{
  "n_layer": 8,
  "d_model": 320,
  "n_head": 5,
  "n_kv_head": 1,
  "head_dim": 64,
  "d_mlp": 1280,
  "vocab_size": 7363,
  "activation": "gelu",
  "norm": "layernorm",
  "norm_place": "pre",
  "norm_eps": 1e-05,
  "positions": "rope",
  "rope_base": 100000.0,
  "rope_fraction": 1.0,
  "qk_norm": false,
  "attn_scale": 0.125,
  "bias": "none",
  "tie_embeddings": false,
  "parallel_block": true,
  "init": "trunc",
  "init_std_qkv": 0.0298,
  "init_std_o": 0.037,
  "init_std_up": 0.0426,
  "init_std_down": 0.0426,
  "optimizer": "muon_variant",
  "lr": 0.00741,
  "beta1": 0.95,
  "weight_decay": 0.0,
  "lr_head": 0.00945,
  "grad_clip": 0.5,
  "warmup_steps": 200,
  "schedule": "wsd",
  "decay_fraction": 1.0,
  "decay_shape": "linear",
  "final_lr_fraction": 0.1,
  "batch_tokens": [65536, 131072, 196608],
  "seq_len": 512,
  "doc_mask": true,
  "train_tokens": 755300000,
  "steps": 5873,
  "dataset": "wikipedia_en"
}
Each number is 128 + 32 x the weight over the matrix's rms, rounded and kept within 0 to 255. Layers, rows and columns count from 0. Numbers have three digits each.

# layer 3 MLP down, 320x1280, rms 0.0427, rows 254-319, columns 160-239
173108124172131122117158080095057098118115142134176099111172115076136215170128086137114095154119138080121136102160088172071144113133131103075136120095141139116165136060144136139123108107093143067145159135165099156083143170082146175137153123
123132117146117102158153114072110129095108092127130121191120162161150131154149136201171146146094095093129187151184060114157170162111109201082132092086130086173111030142087119113125103101076119114098122171126157111151098132165120086179097157
154150177067133108126135159163139101118132141069169165134170161091170054146137158167189049109092099127138135102084079103122110150139153172110118165105068146112110128093111108072131125047100181123158179153130137105149180143080156109081156083
165185134158096162138112093156153119113131142156189071125165136076174070164143149160137176152176107077107162142155094129110056141171104078130161119103120106094118120159121141122119208144129127166122085137163129096125112091079080149146151103
103114104099135113146138182120108084122177131146114140112105178084193176091154096171134177089172064114131132083155125204144140150185101112156164134123113022132095115098083102090083122096113111151122114142141145160186124137120124122106123098
127134209143127144098146131096108138145170056134159147093129122094149218053098063149157112136130164119125126105077144158141113108146022133105183104154094144110108150115120126138185156150099145151147136190223108146162104118049174133097104093
122146162118143116097165102097122142108144183109145191136147081109166173103123123194169149138148152109174137120162144111105157100081110070199132104134148146107128111098181081145180119097138073124117149103127109149125145137114144084081174133
126134132130177182096097081116201156113135156120189096120093168132147056140086125117137119083143129131114130154150107129069079161110121104117140080113058100163075119132081103186098197082147105102145136180104167143151129171134083099163058103
143115175111160113172184121153144115147118156131130136082163091093128148134127165132132103131122180166166091121128145159123076136132162153115184125149134144111126154096095130168183164108152126132160149081091136135136131161117090155107122156
166137128165096146160133104175137120118154144160145095138149101144170147184148098114110129056117157168070118126138107119108113215068117151141081085184158131123149137150123079099080141148115153065110175118125106090133162170126108141146202110
150150106108120159118157128173117133101133082124122163142126081104145084115124087210093121146078117111121108157098147120112179145167104196104125104133121135128029161120152123152101168117074154145158116129146108134173107137033172062093070168
133139140119102125153178150118122165164049144147150089121142189167160110118122078144070132135102166112092122101138106108133114148103103160161090160155135122177140212102117159163126094128172129097166201110137152172099091105121139188139110135
095147135066160165127133149148142103177151096055215095186140106092162104123070160130101138144143106122067170135135141128124193184117105168154149102143091107121136156148144076098079096086160133181123130134137118170123140077129143104144182119
120140124102109152078056074097184160081108154088074131130132095103130084131104150148110164129159124175179107139147117118109069128115139065146103139106183145064138143117073102169119093052149134153129104101198082183132126093154128165115095136
082192152062072176165028142104176143105133167092143170179088181107138153123105164134111123110139138140180113117105173137149105083138100140183135132092195119156078065129134206094169108174116134121093154117138152171115151137105094146167108144
139123187145121125078157183119152109187131163097134101124100180093121140116114130130108116175091087111151150145089090214127132158122143118150160108190167139141164105116103131154145095127186156183104169146097127194081069140108194149116115119
091103182120150086080105128172082108128048162169162167106180148145118098080136175151131185097089122159143112089133121148110122113128117176153155194161112097155109145136106202139130135093084176116068158113167139127141143080088126113094137166
093132119195129069125173177097089141180153143122087111161180131124181150157119137055128145138122156101195111099117141131130101112121188146172171112072129128147185159089098102136119189125145165134083117167142142108087058108163115157075146156
134125152100115156121163140190204109139127198197134148092165129103179151086127107080101196152116143075106101059114149152179146077115139132138109139136143097138150166134162129161125130120163105093111088108148124169102138109130136127096102126
123140129154165092098147086080115116144125090047087103102073090103069088127116146138118067164074112134167085108115085132062080145095155131120114100161136196174151130111155130096121138080109124122134071198147129139108087116158107137120106129
155116152112128137147150112148089105157135104165129099134122105139174113114105117109163109177134166164101137096096105117100089127145124121143171087103081153102112092129165081140054066159121142129160162119098140113170147144096120141141152150
152094123123115066161148127113122134062081094135121127135125099131118131110131105114112145103150085149120158093075115112143143155119133102140153124097127114120146162129165113120151091162081117091128142102129107130067133134135085130138090125
125136184133166098162094113118124107159152141159207092099108156112127154126101144135117127175134121121072095172165143106157158107160122097157190189086162106140153041155085143077149084118143090065130153105160133177099140115154116122147137122
117131143144074186165094126121155173155107162132123177129170069127140139152135149161144205096116162185160112130117132087128137094114104090041141142112200067124108119085188103110160117157114169196116155093161148098120121145185104107109167169
152125085110144192150096140102081079132101192099100116118143143155194111160176149114183131119159134071108116070147111175111100154130142130097153133145124137164061165099096133088143161188092137141142139123127117129149185124118135135122136156
160126157180114168162091095151061107119087094106108164120170117108193176104147087103135191114123150140124131159103109121102149198128051069119088101196168114109097150184171198135114189119125114116144134177120105113126155092216069085126135085
138094115112189189129092143100099105102211094188157150139123132108138124155197130120124181102098091169136162119152151120091063140133122131193124127140116132091197085146115095182097142085099085090134121143132120098209109147122125137152147083
125167126181097090072191086152104113138130132159117143127097097162128185098145171172075091164134142101185131080153134101136097123090118117087105148168132129115139106095112148075130131173098097127150144153158139167125049137157123193168141087
172088135129152117181166141088122119153142103159151093157133162163107150123143101147102106080134130121119169146098120104140175097080131074161055145083054166128148133158102113120137117139120138167118175115125087147137121126088127149171154123
163175186053097187126146085178134095106131152108061130096140087069158090123171138187163172144105110091144078074160152136124123154166176230105128106081131023129103154156134120146125132170109061103163095102190096143098152115133141144155149074
135095102181072105087073163085102119128141088096105118198105136119116103124164147140097158140176136124117127104127089107149093148133109097085163101144115135086106210159184096112123144118124150128125138131135093112122154071126102136131106206
079131138141122113134141144132114078138087113165169119155113136183093148122057143150164238155131136118126108113144132161152074113113171075125090145140138100103146113156128157089097104113167154020133116188112139184142117124206121133149083135
133182096124121123096152151121083126166078141104083130126122073117090101149133106145150056153121135073180195122133095114099077132135105117128147141079138154119161080144080125158099170156081139165222071150071103204139170112125113104112060091
176110174080078138144089123136076125152080138142076155092151143112133087114064116133089202068144080125094173140111124143169100149120140171115195089185107089136176149075141143077156055084098201113112149104152110133128118082092105113083104128
161173077147089104171117163149167129110071189121072054113160125150138081123090107130068155117131138128161118137143120129165108129129118136163164118082089093154104145134124109137125150172149142111151187125070096135126088123147113137049106147
141100164123082144173169105162168122101094185110075130108139104090109073126099120168121101172125098091122114075097125125158161115136129144105159097137121062164165091113114149158120113131189094126142100146095115156087098141100140068130150147
160179102137101088118139125080118176099094137111088153158210160053100177129147122095200143109145153123096102116086181117113109085130162161043123146141114129123103105116144117093170126099133120168116098126120128059135113105173064160117092119
080108103125141136139133133143133112194182161110133159195170141136094181120099132152192130119100121127138121179142148053083095151140071145114106142136156127114109087112077097065127152190100106141127118130137131101144058117169159081183109146
116158092157129143137172121079167083136147143202078130146165065120133134176123132103117162156104142166178159147184180145130111135092165116133162126126171099120107143133114141120101159135161100113125136091171141138160037114092142108160130109
188135072134150149112164147140123155094151127108121113135067117133102121088094136133078148136147098129079128093113105144068120150124103074055083153078173118160079127103115089188126067185113140136113114146102156170147158091112088086158132171
117150153061124101183154125190077172081086153100118117099117146096128122131068092091142109123118088118132119096138128100148095100120100129140130038174141121122172139068042129137144134137164168161078086113108121107172094087091095144084151140
142157123140178135150112170130118105143098104150152135116147106124149095141121128151097169160117144145141078150167132140148130089105213175063106115151136152125162154103114127149198105152173147052087135117088151203150157118095180192128127109
075153122123141085113106169128120130102115133171108111086087133161169052162109150104097073157075075191111136044133128118124120144129177185174145146196165096121188160084078117076094165150071078153076141163113100048169136090113153127104066078
119103102113119110137220137098137081125139130166070139132158090135133129150175093173072082167150121092099125158063149138127161071133135112124157073111145127119108168133086126080133132095097096148084153130128070111125066105099090097117111080
148162138066165127125088101096120161163138151129127105074109145141112159146157100164105116131100166153130112142134099186150137194156134107091094119098183153087112147159105142136117100168168112118102116114172169156129121135115059120158125209
158108126121115086110156086071097132121142110138171132121118099127120133161138104133166114176076160099193094166136135075149136133130141185058137145108071130134156130110159091134134120123204101135111119157231088175101097130113149176116112143
133149112154137107153184127131106086151135140126144157072140178158084110123138137121164135125125155077113139181138117157125132159113087132123102214200135086089138177149152146169148091134155079097137169115150109093097111106150079099124149118
112127182124173112122089145180167088153123058149118113129135119143152145170191146160147147182123163164166163123110120117148116115147154073159119142098127098097147133133114090153094173155164128146143164145160122149145131090111156097158134200
110123166151111086081155146117122133135131136149063149129145143118154146155104191083124122123109118142208102167167153122145170132131110112161111136170099187049106114092148120143097165171106094133093098149109114199165136104102085132113126050
139120145128084082122138148096142132070141095157186139138132130110059185145075144128140116131140135128198104093119117072111088125090157131078133134176131122150137104138137139151099088129188149191133135111120170155154121041145109183120154123
137119176227143117130190134123131173140171082102105166106101112131096114126107089127128133113158141135150117152130113152120107123121154135128153078111217127124148162122127122134140168059135127120121146136082181101138093148132073141095114123
113096166108125123139126132117128146069071116137103089103095111115167112170128100096074117134168137085146146121172141125109131201165125191110216123070122089092115136150089151128117121111134187144116141140082115144132104111128160146090130119
110124154108146117082118175104112157138121085088122129100104152187146076121114142129045069187168110149168174073099089172124102089173118135159147152235141183132049085205125113143141091092133093122117233096120111114128147065087116163122098135
117146120121118169134105154168113111171185148117088081078146155143173109120140145167169082098095183133135026080163108070135171086092129100169199178140140117053128102180130182130111148071106036150106117117121108125135097104100147115105136141
134118179105156171139177130178148111136142160161117099102103121141158076154129168125097118133191130131160109079185086095182116156068169104144083129147146138176168153098078093190050148179107144100111098128124161104129178110128152106146123145
198122084119147138136127165092145159094142149130178130161116154062142177120115112124191117145130133122105092116155111147081142119186194073153158111128116128101189159122170140139106112092102186138141166146155134169131080146111153155026121133
143143157086199146074083157166111131112143098137102105155122109082111150143087078171190110077136119150113089185089153102156140131140073128137108148129082084119173090135126156116106148138140147065131105112120103146190151091081135123126186122
136125082170088095134176165186179141173163143129081184104102140132111131112118116127150111082136112088117177171121111108169135088170148116140119112170141079120147082138113147170161111086091111031121194192133089121134209079091178043136175156
103103115110158104117085125145096121084183163124176132089101117149101103141111129131111148139085093144105133176098152167126101142108136101100079100065173144179164087143131117118153139163090137209138083140066116130108095125109090123166146137
120096198114134098095172139142135096140097093138090133137153112133134089144087113114073172095113130102132159097075129124168129192129122096149153088132138103136095117133153168140125071101148126144149097123120156118137125095142099098116134131
132138179171116095156082112132154153112075112124173151140099095106123115146133170091099114145087088140100090136167095114116135153141143098083089209090131100117164171127162104172196107134132148148151107138097155108062105083153122185128113162
133168072143154170132151106146155134118128158115154068111134127125103092103139167116124116151171065096073130167170156065152090144111130136168142163119096135110108143111146136225100173130075043133147104156121087131122128158136136094100118088
145061169145193125090097120105110145075128087107103157125148171132118148161169161079141094124115090147142127121119120114129094127111104098145129088089158105061096125132104145177186139171079091130128084142103120066101171160093136178151118177
113113100099142101210139094160163120159122144100174111105124168109100108143133131116102066158111151123099139100131122126159089163120103168180117172094127187113135154156123202147115156174207160195141130113155098177190110081143117108150141090
115130037110135173132107145177172105141132150098078117137114138119123113205160116151129158147138135124151128142130126107094108117135147124147141149146135112128164093105094085125083128082152158143116078144115108194102155151096116145101111122
088190084115159151078201148102102151071071142129086238120224074175092145124094121140144163127106125133099105104089102046100109056093119160144117165129094121108146103143190153128106087183131097056128224107106139146160109079088146127113096170